python train.py --n_kv_head=16 --init_std_down=0.00281 --doc_mask=false
Each number is 128 + 32 x the weight over its row's rms, rounded and kept within 0 to 255. Layers, rows and columns count from 0. Numbers have three digits each. The size before them is the row's rms in percent of the matrix's.

# down: layer 3 MLP down (transposed), 2048x512, rms 0.0685, rows 1122-1301, columns 288-319
# up: layer 3 MLP up, 2048x512, rms 0.0897, rows 1123-1302, columns 288-319
down1122 095:102087139146132163157145093146146140146116138168135168164135108113133106104072149202080120116067
up1123 106:153160149130130125126104125170141155112168176112145117216086130110164156110128183093129166132133
down1123 108:135092102114080143116115053113175102173128135121130092095097176080131094101128136184146151163132
up1124 113:129130167101148123148150101119152223161151164130132120118148096157125162125102084118119178149172
down1124 133:130161155097133095098100149174161153105130076035183142161168112135104164115132121098099157145132
up1125 107:100145086060163131093132123190128110076086117136113124114115132166112139107129175132126194164121
down1125 106:132118173131140134155171087149138157128102092106073136107155127121124086064108147126100084161097
up1126 104:126160070137130114143178178131143113141111193124172146094119197140087154096119127111118142130153
down1126 108:118145130186115151061203159123136147100117104097154130135132096130162167139088128076106123103109
up1127 114:099113191139133163089106160096147125089139132084107081047114126156129114114115100169158162114167
down1127 124:118160114058069080072114138162063079120135075163125143111092125128120118074122048101123127148132
up1128 100:069125203131121159185161123113089145070129141142134115112107148054032151090205110141133122201159
down1128 097:135193101134118114173137130122154073178103101119130068118141164165134128126096106107053174114130
up1129 102:116178098078127167077138127106111122139127148126079181167155151145146175146178134153149109184144
down1129 099:141173147113121115102086098089106151138142131164146178158138102123143124103100132144152121116124
up1130 105:150138213114146077136134138128180119097110148106104111100148173139111103161091141101122200037158
down1130 103:130134175144198163123171157118143148101103146078159093121116120094143098183134174164142146140067
up1131 102:116109092175114083062107133101105154184087145086111136100098128087155138092132104088140174135114
down1131 101:109122158164160196171096124123108160178132140129122132196036110162136144109063131083155122191107
up1132 099:155118112110160090082146125167096130123132121137111168114184106134185132137145138129038117105121
down1132 088:141137085127079129115106139090185126132116130097163090118080135163159089062082075107071105095105
up1133 105:127161166123070163194136126067165154126167143131138153122109123149083126122075156116108112146125
down1133 099:140118164079091131088148134097157099118170100152148150050100142146176129130116124112089107129086
up1134 086:102068153156115154105136142110084122140127135129113138150120112115136150120151062138088138087129
down1134 089:149150146141109136151164117116159168138092126085099128120126160154135130061065122123126152163105
up1135 093:096166184065167131123116108152144134131153155170129173147139107117138099119116152166154132171112
down1135 091:184142078140095086153148113099153144194022103102119135144122129106120107105045146138082190093143
up1136 099:149136183149114092148134153192151186134092167170093156139041128143134186107159110165091145103155
down1136 104:150103154133127102127127134153142144136190178138157122196145122176037077174127100147123119087159
up1137 098:137069170159146066122122134110102144090144136107107077124090158123055155116125151185084140158172
down1137 090:129144123087084073147115110101159109133121186200157039149090184131115156174170113214094177131139
up1138 092:171100145119104108095119115130123127065125132138125096094121124142133168140139135114131169144116
down1138 090:105117106156124070184108095147162190111096051088129118111154108130126131126091136110190137099111
up1139 095:069105125140161090122102133173097159153114178112100159136070131153102126095139179124203146117138
down1139 079:145189147104163126119093121082087121133141171136115098091196133121143131066095099090112144062120
up1140 087:126155119098188157090139144144088129202127098117095152044150113147143130130132172071128138162164
down1140 110:078135132108128170122130104145155095125091122114131145097115151119179089124097131142164140105150
up1141 093:070139128151115117144137129130162102113204150115107177109117136116144087214154119129122123121134
down1141 092:160177123115140122186130102160167146087147105104103088139118139139183129092199163179154121094113
up1142 096:099069154110119109161146125127071161093143116197125089096158089092152131102154098126139191126156
down1142 101:119125126127081162119115130099165157137145157173190116165139208093114115098091091172139163095131
up1143 107:113150123113165122088178085079099101108113102113121108096145104108116132066184099127079145116112
down1143 110:121167079077088169060115145183107122143155188087182167118114089164159132170174158170131173204171
up1144 094:159114062118100179130151163135154106031097117165140123102152133128069095146152104104126118136149
down1144 092:167089166178128170118079130137129093129197131159153126084138149144142120118142105164119108115068
up1145 101:110118218186166126134109115165139094104141129145092166144143145170148186144119129133198185176125
down1145 101:120105139162115085095119069134157144133145146149155136138125145146071106136175150120078132135183
up1146 124:124112163160134157153154110146126095154165117177040129110128112097088149175115170112164155105161
down1146 118:117100123147156166132136107104053138115153171164040155171109116126107137138135142100150148121140
up1147 075:116138121150099118128137151127170093138127185092143087110119172162120114067102175073107124148117
down1147 091:153100172099135133081191141136146140100014102134137155128153122140169157192143092121094195076132
up1148 096:126150163073130140074106163120100134141083154082092116097152118105162130074155117139067135177135
down1148 107:146176091201101085171114157138180131085181100151113091109120118085148150124122176138152110158128
up1149 094:137122151164127136109123112151107176150130147100110136176093102127120156161108133124065118166072
down1149 092:220105095106112099152055156159152155118083133152183102144048102167155081124145177107153113136133
up1150 095:119112079099154062131103100164140121143161164095162173169129111084094101083105146136154119146116
down1150 095:130139144104131153145147116093173157158118106178081149182106144130170058148067116118134105098168
up1151 091:164168168156087107181131120147147130090121099184145114101137070118179096130171084070115148110091
down1151 095:137136169098140118125120125170094114120125139083176111095122155141162132114068153225094155093112
up1152 092:147169150148067102175103112122140078156136107198117088190139153143115120155196088057108136110100
down1152 100:106169123130120159154165084107172107130110159119161216110106137145144107125088192135163105085136
up1153 109:071144093110115099087154098181150124134139120141163134051162133174174136167180119112130099087112
down1153 103:136110140126064142143120048115192138110073167105137148222130137135130181083108115120083129096114
up1154 098:107135142102117100111115176184119108125072128147130135065086102123131149138108142135152168088157
down1154 099:125075153132117115075119134170102110147145116181131166138099148107097180155083146082135067139137
up1155 108:105144076153142134135191193151105138149131156167141119160140132180137134144122112130143099158146
down1155 109:119072144136110154121100195112126150126104133157113135148057132120136112133097123132177065126151
up1156 089:085138095080117161149110123094148143112148177156105127183116149114101138153079177114152138143074
down1156 089:099117105131115137158143135108091077124128137110100070147109227044110100151163127087139156114150
up1157 096:107143099136110142138079135154150134126072147151091148103119088059124119096099162158162131120125
down1157 087:102132163103103164108130068136159126094104101192114166122165068102098068104110137131085135168097
up1158 095:128109166116132122157166053079073141140120103147159111189112106140081116148159120082149154144114
down1158 097:137134164135124106143105106174179074090116069142157114153137153124131097112103094107102146114143
up1159 095:168158157116126134143186052162162131091149130084179137139178174209143127108133104123163149094187
down1159 104:118105172154167139092125110125096112100098123131105154143020077141166085140116083116167106107143
up1160 090:155147134152082177151143156069131104137122082122099126150127075123163175123142150148127104178083
down1160 115:057132123102129068117132108110102105151117123135110040144161158095092173143110214225161122148081
up1161 107:109104138100164100123093162095183117166134092118061145164131174135164149107153141084176140125092
down1161 097:255069119114088153145130130145042110088145154142097081154130110146109137167127181194143121178131
up1162 120:125145137126110120092103123157158152099152123128103095188113084118098133131208163099167138108135
down1162 123:139107151156139118119120060106152091153141159139140119139081129149149174109097139116144122123085
up1163 097:120136136118149113177120155106157142141086115130142145129157126136107137112149193174127126133071
down1163 106:156095122173162109126136148117174135130185174138104168108151115186173120175137143181076100112156
up1164 101:113193142243106110161102166180095107061101142110103144144084122159129159117147097147186244118119
down1164 105:081106117154118069087094140168145075129098156128167120097127109127126137171148135173168175181128
up1165 116:159155183162095140151175120192089115124116143092132144144118117203147095173109114140127170115136
down1165 116:080147063077170093147111176154117158093118099135154101186079100096096145156150164191089124135104
up1166 113:097150116107129200143119152125093175117175094119155160162156139123118116104182147151087144135107
down1166 121:136136092094094080059076078121111074132068132104121141127113153099094100195099146101066081159124
up1167 091:152179132194099076099089121160148070135108095124076066108134126118091200130132145177160153161070
down1167 104:169124078088094138105158083092132106154144127101093113117151114153122113107179133160103122089143
up1168 082:165128098120075146140141135104098137061134121109096134152173089077108143112072092141186154175116
down1168 087:138170154151153119149154131108166125108108122089153141147166126115132135198093088070145112141134
up1169 089:206115097147105105112136090138074091206101111095079143159180114178131119137135141152104117086144
down1169 088:065108119198190116134103113121154125146123130135119064071135101081136163106160102087170157144159
up1170 089:068149089133080126119121099089143167053145107054181099140141115143161147152147098142102089152190
down1170 090:084173066160101136151151166102152130130135136170128159073144146146183125119123128102076105106146
up1171 097:141099095115142172200099117158101104133178146062130124088151165101124151190155135105098166126133
down1171 091:126087190101094110167133158135192108147102114141125132143095140146158113091105082087130059186107
up1172 105:136155089172123123061132103141129066135101138138112163158142199097135091129076132073107131159061
down1172 105:161105098145140123106105093111134162132138161117169126113136167122109171172141131132102098125117
up1173 084:150115186155093109161150102145083089068156152164092055233114111124069079115113116171170116105078
down1173 093:117136112117154133131158116106193087159146119137151132210126117145157130154162123148054158067180
up1174 086:200156098077105073155073083148137176111055117168140086036139156114127103150040055123078107122150
down1174 087:167179124192138131180137132119152137098139172112158114153103133150151125135090081172078108096139
up1175 091:118061131154110106103157151133172153135146124069084126135134121092120141137164139208124184143138
down1175 100:125152094197120090153110126132155158099146161149092112128110149131125120139142121183171177069114
up1176 105:155153153120136107123124122215136181143078145140108096127139126099114072154121138201150129162134
down1176 104:123117084101174131140163175180091113119104117131105140116100072135117157149118147149093128136099
up1177 102:148129115108160128101134185100088151111167132160118124101125159100156182163129101105116124129175
down1177 092:161133144110145145171185139114154079133110107138094125099145142118135114120152076138170108092130
up1178 090:144131067178094115130160104160121136156114104130105151117139136106102116131144071121160107143107
down1178 110:094133117139100108163124151132184136144084157114140141070180059081128212129113140142166111114117
up1179 087:093149227064152103131115158098098127110165190111136150111135113170140124176083099153157102152161
down1179 089:085138088122136129102148134109127134156096127172162084129110121141190077100127163131094133145095
up1180 102:087102127123154171054119130120110129155145193140073161178090069096140167161095117154128236139115
down1180 099:120123180131166150205118166086151115094119087159137184059104101151045176110140161141183089199169
up1181 104:086147145093131157149130175105109161120143107131117105188121184109136095114047105080122174100166
down1181 100:084144133119128181107168104110158113131122161160129104125080144148070184095127175136134142123144
up1182 103:108160071140085119104110100143095134121177107127100140126148101116121129062151177146093114059125
down1182 113:125182084197153127044160156072144126151165104165147138100055122158206137131145159094088137122124
up1183 103:131144143190125087139203102105112132164208133126108120125123098155162085147145077102104203131168
down1183 099:066125116142174120124156039106108086104114070106110147191107121157160111121089151137103126140160
up1184 099:165150132080093173079130121152195110122143100142134117172162160125137038102097121164143166141068
down1184 098:158111146177042122057168169094127157157113135091101136128084141134154180169078174113142109126119
up1185 091:134098158124111122141136133154130163101113129127137115123139151117120182101165097114164143074110
down1185 103:092121094161149165096083161154108155122180146058156097129100124149057159177139133170106149096146
up1186 103:123144087113111155164169150142163090109131147141149175140089156132068108147098133088127120112167
down1186 103:096126102096146188133119135120115145136117139131058152131135128099143135147107095186111117138123
up1187 101:123067105095106155120152123119126088092088121050145120112098150128144163125106115123177136083143
down1187 101:149136129172137093128118072100179115107185105179119120192108155121139123120127107154126133078136
up1188 110:158124139151116128172173119080086111136177063158131135089096112142134134219089055126109120108100
down1188 113:177114106121112170148068119197113067131109119125166119127095103134186080133100105133107139103149
up1189 100:170198122124121086048104161149128140090124224107106095134121082143100126155117123182133097157189
down1189 086:150137142123179085110071105080078159175157142108144063067159121191108157135109103190111112092136
up1190 100:161088127110132118116156090107140169087128122121054208114111108070112125107126155146163165163149
down1190 088:155127163157166136172092142135090106177157160162171134115150117157116136107153153183131067113093
up1191 097:137137166103067112191135117097178161060115202137112180079135116109073096118101154075162102099177
down1191 093:119047124132119166181103107129133104142138122105120089221120140111201135121138160145083160078142
up1192 103:156145099224106121129055146095107116091140105130161126135122114118130100120096117140101094102171
down1192 109:146059082093143142152129137112143061137126171118196132159089115072155151142136179123104096119112
up1193 106:126181136187124160099125119113176137138132109162124079110128077077137126136212135185098168081076
down1193 103:061167160111156177120108111112161105118131085106129129141159120161146131141078089109166097197182
up1194 101:152132132157102112144080111116137141130158172140092101145117122122091092103119121144127121152093
down1194 112:122126130153174162121107163097132106146157145141118089091145124154110111086169180147215165116116
up1195 109:099146178167091131158166136156221137152147117218164113189102086136117139118121052161124132109079
down1195 106:160132151133195125108130106110155100148129206122133127127107099095095139174132119138085157135078
up1196 093:137163109058138145129090172095120085106116141162090128142144169135136100111128138118162177142114
down1196 087:130172093156138124122054167171082113028099114152083106113171109142103100086126060117125145156162
up1197 073:117116151122116148110120100118163132123121177051103122162157130104127129085060113131132144181157
down1197 128:142184097103117089105138114122052144143084131170141104141107116184145101131159164142091121066137
up1198 102:124105105102132092174131103133134106111099134135124106225187171129130122140132142133114160085139
down1198 098:110105119173173090052120141145137093207148127126139131151155115101071098175131075116174089141149
up1199 094:147135134066151119152121151115070148105092208122087200175138095151140072130179107254136133155111
down1199 092:094151073065111167153132162158170145108164130128158068162180070108132099139120065079115172095160
up1200 103:133105167135098152162143097076107210130144118155136143154158149077083133149184130125126104168165
down1200 095:138157146144114122129151121142151162111135150142099120186135143167129156118136112129173091179064
up1201 093:149056165127070117104152158118108090076132168123055182155166144120136098122129055122116118146105
down1201 101:116156119155202120123195120100125106115116137132115194117044067105163134131106068045092081119134
up1202 098:078135101131142091100166110184060134125053155121108142113164125085153116136044117131161169132078
down1202 094:195135130114113190145136104194195132145156086136119094136109131166162176118138073139089085093092
up1203 108:134113111070157121149123093135102105069125126076075097066112119144130085108130146068166143133113
down1203 095:110126094101127110031104116204161126170147120160135153130095169122109093140119167120144164165103
up1204 105:098131163186134094124118113069077161133081168143157107106064121116076151116156071156162122071141
down1204 102:171130158113128112097169080102159149114127097162080086176122155133151096224101095126148141109120
up1205 104:154118126123105114132098174123122080086115145108147135135119127136141122143131077163156133052066
down1205 097:145135094133137097111121099117083083112154169163152113203099182122148102116069104144138109135092
up1206 092:082090170195084097141099182105044181076119148141133114166115160134153157175113159086070129113116
down1206 089:133098167117177126078130077148161107183173125086050122126125161202127048071152114078085088131166
up1207 098:160091153078111102104109120127085180176159115132084110114117190090178146091144134109123157188135
down1207 099:139107150177117087063138136161129183133081164138081130123118109163150162130105166156106110158115
up1208 106:127107077135095135132150092209132153174133103216123121189182030103119107100110176162142101149153
down1208 096:120172141103105101122138153151118190136103149177186166158161122147164111124097167214108138140130
up1209 100:194110078052132108144147156164040170124073111148118111199128155097116134121143135184162109130131
down1209 102:154126163136161127169117114146133102138094107116134134136144133167114142098118122129109106140169
up1210 090:140172130163126061163096162145098150120079141091161153134125104128132130165119070126140166142121
down1210 080:124139086143083120186151097159120133059167117136139087139119142089201104126102114146123144110112
up1211 092:064118134083087084134121136115202188092125146109083113120082121115114086163125103088090123133097
down1211 089:122089170168139149158098190198160154162104130121131124078183126127138210123126147177146090140128
up1212 102:133076122166115089099131121114134081136096156094129194129137121106104161139152085101137154207147
down1212 093:119077113123129165123160089158186136137149109197121111103170105153130149157149191125177061085168
up1213 100:136164130091119089160110128165085107141044153165108095092152061097167096126124162155158133151160
down1213 088:117146171146126089166121146107154205164180052112091148153084186122152176147174140171140220174167
up1214 096:087139144115114069109154139165145160076125109095124126083112153126172153174118117118094130128140
down1214 093:090072133144060074118073176113081109134155073132142136114107091138115162198155107184155205191132
up1215 099:126146142080165136153153143088139135124094167141152183116154128139097107063124112124092128170105
down1215 087:123128165079191127195124087091132094131083168122135093125102057052086127151090142110159087176086
up1216 096:087120125118092126166115143069148130119153080076135114130110091155122144143106172115142161138080
down1216 100:138126122164146149112137107127162112098104133104167118160124121096123082127114090090148152093095
up1217 085:163058094096084106142110121046116109152161093091135085141168087136128177153134140138149137128091
down1217 102:126124023169071067108120106117131128159136161117141129128134158075152149096142132123172168089118
up1218 088:149078148113100155088147101162141091121071134148056131138158151109146181109121099107094186136146
down1218 089:131150100124176179157094173171197131092104080140121135160100102132104120124045112079156122151102
up1219 101:112087156094161170175076103141113068130136119112148148152114125128052154152109149143099118149106
down1219 083:128136138175139139138143159101148102094096117170133095196142159172149114082105082124125131114119
up1220 106:124120147122112160140120108158160101163160128118191137052107118189095175129148144116091140083166
down1220 112:102133112061158129103199138118108089174127155117134165125164167161165117122101113147131156107147
up1221 110:152132135127116100139141124088102142121095058145059149155122086083105204110106150135102092124142
down1221 121:068169136085116114085173106103134123146140128119157021113164103092125155165147166139108186109143
up1222 094:154121135095117099083121128095149161060131191127149136130114148169131144124160160049124101136100
down1222 089:110109141152166175140175129186126131130143052131113134087128142157163117089138106143082144128144
up1223 087:153141087130086182103075127070065171156029106138162093157161120157161136103095195154151109135126
down1223 092:100148097132152116094180174124112213157167163118148164168080119131083100104120156132156196051103
up1224 097:131103137100071084130106150137112145155144111163111135153135165139028131077165173075103136153147
down1224 095:160130170138094164127082175114142147184170107074079161147093071179197171074149074111104088153117
up1225 095:099114134166095127117140096127138169163158102086067100152157115068147133095056117144091107110097
down1225 107:067109129138128135075133081112118170124152116143103071146152107101145183147066132157138120158089
up1226 080:130108072081151125107170146156105091078081156142125109099106130125157120123140150140109129127168
down1226 097:117103161181125120063162173125171218108122119113089164164128083079128100153100126061155150152138
up1227 087:109104078109063103069150213120108195123138161135116116150155086101091137148098133142109097112163
down1227 084:148157126177142105140157143147144122098084103081112158053069129119173082072137113139129106181123
up1228 097:131152217129113159070108123088140134083127136119120160149122112117123116110143078129125112137167
down1228 085:102162093147134142066114211140134113130115103134084132172136106075164088075103108149155144144130
up1229 087:112141115095145139116101176158098106135136175135190142166099117118163068157169118124143138178136
down1229 088:138178123163105136176114116163093121157139151130108129117128114151093137073128092097120138117114
up1230 102:119094112138091143112132145093128163149128108168078142181160159100096103157120062120117151144144
down1230 101:131131110087117115154134159147196151156122112061084116130144094133068058121129152129180108112093
up1231 103:144133143126112057110118106144124098105116088152110124138127119153128166147106175175113124113150
down1231 091:104075178138122132145116115120160084177111082167144090175126113125131167147169146135172186120101
up1232 105:111182146098092132143117136069119096118080156132059059138103145159116084180163174113147152118127
down1232 105:151071128094128141079112129101119136068067120111186130101127137148166178131101151078146128181131
up1233 102:124144178085114149133081167162093132119137105132145087112132091134103112146122084137116201192150
down1233 098:138173140160138100071178106119117136145203099200103142088127167090120107095166109118141127198172
up1234 111:217130194111096117127118105156068113079102147151146125100159083085093111113084127125138179151113
down1234 098:186137173108123135107096125156101136091070101222107119177135148112138090129084101107215154111113
up1235 108:110167189113125115231141087134148160152117196106109136132091129165146110070114152114071132172154
down1235 100:132119131133132180120115121055072125138140097128166093095161105152105118069163138052096083116131
up1236 112:125125108055141130035166133203125175154151095099188121065133152126121103123166186155120160139074
down1236 116:128080132094130137097082126214054178114154078102099121074174186128124210074147142189099156124129
up1237 105:083110149103153164204143087095136121127158125101114182141097097139127198155166151129137141119083
down1237 096:090128139163092072149129118114097194115154144103061154135160103159071167070101221113172095165067
up1238 084:144132195106110107166104146108112113093107120083063165093107126119064124178180100115120101170191
down1238 094:087137153144167145080173088131193154120096114154170152144120148162116117124178110112132226105143
up1239 098:113109169157152143120162178089117100116131189142099162088182104100116135143107126105138145091119
down1239 086:163080120128109155133124092160105117146202104136119128182142142144174098103126147125173133139058
up1240 117:071195150116154105112116136137128127123115072133131164149114116167141148102085115087045169094141
down1240 117:109156165137080128109113119103136123132132135135101085202099117149183128202169087132143123200073
up1241 103:101134056126089175151149146179117187141135093175129091119171166111090157124074139122170152165145
down1241 105:104180124115174141090233093093127115220132158186159135158177126087094172128113113088097135167105
up1242 089:141125128209126118144138137078158174187161185147159142093194121096118123118131099119126105160118
down1242 109:056135111129091160104119088160094070143154096138129170091114127108150141165106117164100162163111
up1243 115:134080074133133097125115104174153089121151104153126143170138112163105049135116077124124191132155
down1243 116:125143172051109041091111135138200135150156151141080133166095141123176157116111132100184128087170
up1244 090:066124148132137123132083138153139113155149104084113119132182175097153184125105131091179134107113
down1244 107:091115140150083117127172049138109080129099117143095080132164116096109094157130119118160145132146
up1245 102:149083104147164148084206117122107105120096143130136129127106161099109152140176108109151109130137
down1245 095:125124092106095089102163117131152170098121031135089131099138105122127119100155115091093120154122
up1246 095:151137112145109121174140172058150133115176156117134110096140127155095155119194101097208146132091
down1246 090:116082107142190144175181094084084159196146090061100121139149110156151109123134152134155127221102
up1247 102:110109151182092180158181103103177152104162096144135088169152123123090096133191061134141124168125
down1247 094:142134126098168149125047110129119113114127110148128142090139149099132143099095131104120114190101
up1248 090:146044097111085094168163107170142073142095121127225126157115165121091155120114125062162168134135
down1248 091:166122080077131162111151154107174101126167117078138158115103065164130078107080116130123134106148
up1249 102:125110175174069117161132131128155057117131096146157082136144174108099121123168164144149112128140
down1249 101:089121173184146070166073091094097110125126122137104170100124147126139077188112097148127105121118
up1250 107:216122128126134132135080127124132066138063130149170122163144145149142111117092105122137118153136
down1250 095:136085072130121139157118107132115119132143099152093110177156168127143132124169054097172129117162
up1251 119:134083064137087145109160115077128135086095184121071119143145172124037157148136206154105128140129
down1251 130:105125127155072152121094163161085117089123128150136099116149125097130080124090127117091130126081
up1252 087:131079138159128175119156137114164126150157102128160120116177104097121118179135138066143073109168
down1252 090:063096123171174118149056090118156136134132135113117119106098149170165121101167162214101104091144
up1253 099:108128173098135096042080099125183163116170072156031157129111135115116120110095144111100153108137
down1253 093:128157143136115100149145144083125181146207062163094153138110125103125145168154071142129196188102
up1254 100:131135081079128136114146120038113162078121139161142141182178174073104162148111116104114175166126
down1254 101:120117142072151101130134137231157117114101139151141140133101113096163188105121096091167141141161
up1255 086:150158188152136094124127114195162097130077132073101129119089189127120112187149102146121124150125
down1255 103:052122078117094147185160102158093134098182160187119145086176102058131118117133079091117176103132
up1256 095:171120113210172144115107074115097106081122115128157114148101155094170136154139138060104147173128
down1256 099:124120097147153142149110108109139137130136078147122162114067130103109127143105108142125158172108
up1257 104:133140207090106087110162112104105164097193149098142127141119192118148162171047133160182128141105
down1257 099:116136172115149148178092096140154064207078148101109125149153094145142101125079151108097117153143
up1258 098:207083155141139094083159168127071135131211066126105186102092120121134171119053178145139170125092
down1258 099:117144077137152094096134134128143119115086110154125138146095075175210101121096180192188143080168
up1259 096:122086153188123166159166136080153170074145109141128047151145093159079092193149125100148168130135
down1259 104:117151080128108128099058160099151162104095120147155171146111056159146079112156122136183109113094
up1260 112:138100193127119182165205152111186126116178081124096213139084089155135103196088095159131149132156
down1260 115:134077118126095105092147168144144108122143192104130107116081167125104157157143096133142136179109
up1261 091:121167210103119175110130141177131163104091139102135080148134146183102097124057127112174167152152
down1261 089:114120131127134145106139106129166104121146134089092168086071103131076147106122124096120137104105
up1262 105:181143096126099108174179128142129125143127115148083106169090135092129106113204139135134121176147
down1262 089:121114154139103209094115125166124100054110078154139059157136147104133094105136114112201125158149
up1263 103:089149118113132108165102144108080047163143137136136143163095102046107141188138125111130105149136
down1263 094:118165098183129119049100150088125154054135075119113148164097152189144103045130097198169155184147
up1264 100:063125141129151120115111121072145172089123171177169119108087136144158184136068092120104183113179
down1264 089:160145057121092116139135123086098175135173111139147059130087104075120105116116132107096137133100
up1265 087:077122151132141131099137143060111103166126140149068138104102195103121120107105108131125164116126
down1265 087:183119148136154169157103101128080122121091148066147145185117092127127115095182108089117089111066
up1266 098:142191117137140087132106073127095128132125124175142116119141114203112107166129116168125154154182
down1266 105:116111148132142107113175154169184103098104099122116160159138168191205134155085121145175146114156
up1267 105:116156089062151146139183173113106158141157122132122123145163138175189137151055152141137166135097
down1267 108:080162111149158150088145121115101072159132141120047154159085166115126094084046096090119145190141
up1268 103:130137125163090111144166116095116162120159086111119156114183149125056105158141037088125121104092
down1268 100:132172195145015166145091114103102133077163119161115126060181076095127097120147171076136161134090
up1269 102:081080145141157166146201125105104155105099142102138119112163146177096102149151162120161157125155
down1269 095:173144132105073157129137135154077130137100150096093083142157135144153159181085127151164136085181
up1270 096:169121020119166101119120116087103119115091184148169130125136155122136100149122130084114136126164
down1270 095:089085092184150116197088159143110142145133123115138148113081083135098137107125099139153101148154
up1271 093:165160132121135111110221103161147174135127159165118126164092089121160153154146138128129126123132
down1271 101:145139094136174135191078149119106144103082122161133145146118164131131070155149117136081131140137
up1272 099:132123090125204109141151102105088121119123147135092140064109115114100054148149129165135149247162
down1272 101:145109077200170115119157109135060097143172119143128112065091114094072142162172129131143148087088
up1273 120:120083099136099122182180127116119111118130083086196158086138106099096120100129184174198125151083
down1273 134:090095199128129115106158136096138096159165101128144076091132114098116104154142134164127138083079
up1274 099:091092132097167164135145147096124144122134162107124165125157100181060105137166111178108118193138
down1274 098:136132210079116214145124129127117156132114092083137145094162153131115179126161146118099120156153
up1275 104:176147139099129070128171121127105133101181114101137105117116131149142120145054164122108112180098
down1275 104:168172073177139160099168140181147109147184153113105128187145115125108119081126126132117107196117
up1276 099:148121118094129126121162114093123153121223145136078143109126095139120104160156123129120138109154
down1276 100:053119109108134114132105154130143100165161124153192095118160087141058124127100184145127109111126
up1277 103:102170166131119139150163104118126104101137170118125158127158135115154146118171139184102123101154
down1277 096:145120111104127125094121134138134090125124075190115187094128113129107093121135155113127182150108
up1278 093:200163153137152133176177152104109134127147132119121177105154076101122114088101125118142216131174
down1278 093:174084155117178168138103111156085160120114079115109083055111115117111179152116108112173179110123
up1279 090:103163132149089118095172083183105132146127117093147065159112143177156138137147072157140200101102
down1279 106:138090143092141147163087166120188154136113155109142149084156100101128134127120180135124059144125
up1280 099:165176133154072127120088154116103144152087083075145107124132089093166085126148103141158174124115
down1280 116:124131168181146117107114157141130106168103132137109148111111113083109182134156038155118015155110
up1281 105:148079162171068125178152167116068142129147172075097179187103097144114122095101143072131108135172
down1281 086:131135118105129142123129120173178119106147148140105131171183155193139149134149143125154107176114
up1282 107:172088139113094113146123148144136121150143096059092135170083100098071069187132123146096131064123
down1282 102:148083155138083160156179102124108104133137129156127109090129152101197175159052111107131145102088
up1283 101:135067165098130109105154098124113182136076134125095120142135208133157172159117094095235117139134
down1283 095:109124180066186099080142114136124100131180169114141152108104088105133172145118114162188214171083
up1284 094:125106139071070126160126066124143118113125147161174136186108136148126092154140057116075202137114
down1284 088:128090113199160154116092087138144166157146126157132080161141122166131139090056172140110117092122
up1285 103:099103148140151130073119126176049117153139138125123108097138114128083136131136121151172123151112
down1285 098:127123175176144132108068140120129098142169086120124107089146097157117056097110151117118119127171
up1286 099:109159134127085176197116164102157096091154106129161126108110144137148137151102146137099079158129
down1286 089:114096165138121118126201110145143085083165114060161172097148070133190045092147152099171141114143
up1287 097:121161129109097131161142046064174139101125114154190147136152130086091144181162136173204105151120
down1287 088:154089135094123156174132098042105158158116072118201135168133087143103094067108066162123126159134
up1288 099:114104145100151121103111107133138192138131145119142091171110145145130134059130086163111144141176
down1288 107:165134111125129075080098072121105079119142111162152163196055165133152134106075095085116113104125
up1289 117:099150106119138117121137137088091132072091083124136150117069143111119188086121087148104182123112
down1289 120:122178122105130104106106108000107192131135088125102140121128141092172110114093080118129174112096
up1290 100:092121157112114158093120137147082136130094152097084089094061109106075103169121111128153127097091
down1290 100:132029170127127132127095156063200135105112115137071157120128145219154127095105164155163104115157
up1291 101:108124106155104058126091128127131091106080108179131156135166121166108118106131146086098142100153
down1291 094:143126155118204095144121173065149127147155116136102116138150093019148149087113145122180075160134
up1292 101:143172169130148095134110191109149148081198171138135095130107068138109165147163130132088115137135
down1292 090:087099095170157115105121110122064085119146102154152102053226138113122093109153149108120140127187
up1293 103:097133109149093136147099136136140146160070091199083154118106125113150091157097172171082068173142
down1293 097:156130178087104156096150141146128086090143108141150154103141122156138076158116161128115115066126
up1294 094:143086102092131156136171202152142109146133170165118172140090133070120142141083103097121107072142
down1294 108:157122091160093108130095114100140125067122132135067152137095099135126171132058128121132058133147
up1295 081:158165159137129112157128099098092096094141146103122105065113150124180116077131118144110198156104
down1295 106:157163082122156155075108146142169139165123125081165179147169144107175135169134139126174113115111
up1296 100:106096158160133133103086076112114093086164141041096126085136149086122124150142117146132142101107
down1296 093:113050129109089142124101115078138118084120125150161090074127104119147154103123167148156128103135
up1297 086:122144062152122162148113168098124125105145201141112149077126077139118155136112122106115148142214
down1297 088:140083118087177150149107159068124121127153116102194120089150161101073145098110122135094066118136
up1298 096:162133170101127146129152206146137119112103097107084113183127129113171126132074130139173111107156
down1298 092:095150117124115154126187065093132116136146101110094113094118130200156136134169132168142185158139
up1299 078:190142097164209159178121159121129121108153056101097072169132152082116196108138124136112142142146
down1299 089:176173105193162094125183147091108136136117137111109110131088132128181122102145131120146165151132
up1300 120:104119147118141147180192113137191084116136114092126128100122127126137142072103136145057171129153
down1300 121:094109171163145200112119121106179138067086129092119049158191142143135117118163151118142097133115
up1301 102:143111136136134119105117155101123055129161160064114095125059123057119122107124090145138110090127
down1301 094:136118129141141087129151141185137073131169145127170130124196169106116083128198172096102071174113
up1302 101:180124174077096136075126108069091143104120114165110174118124123129127093107126092120181123091138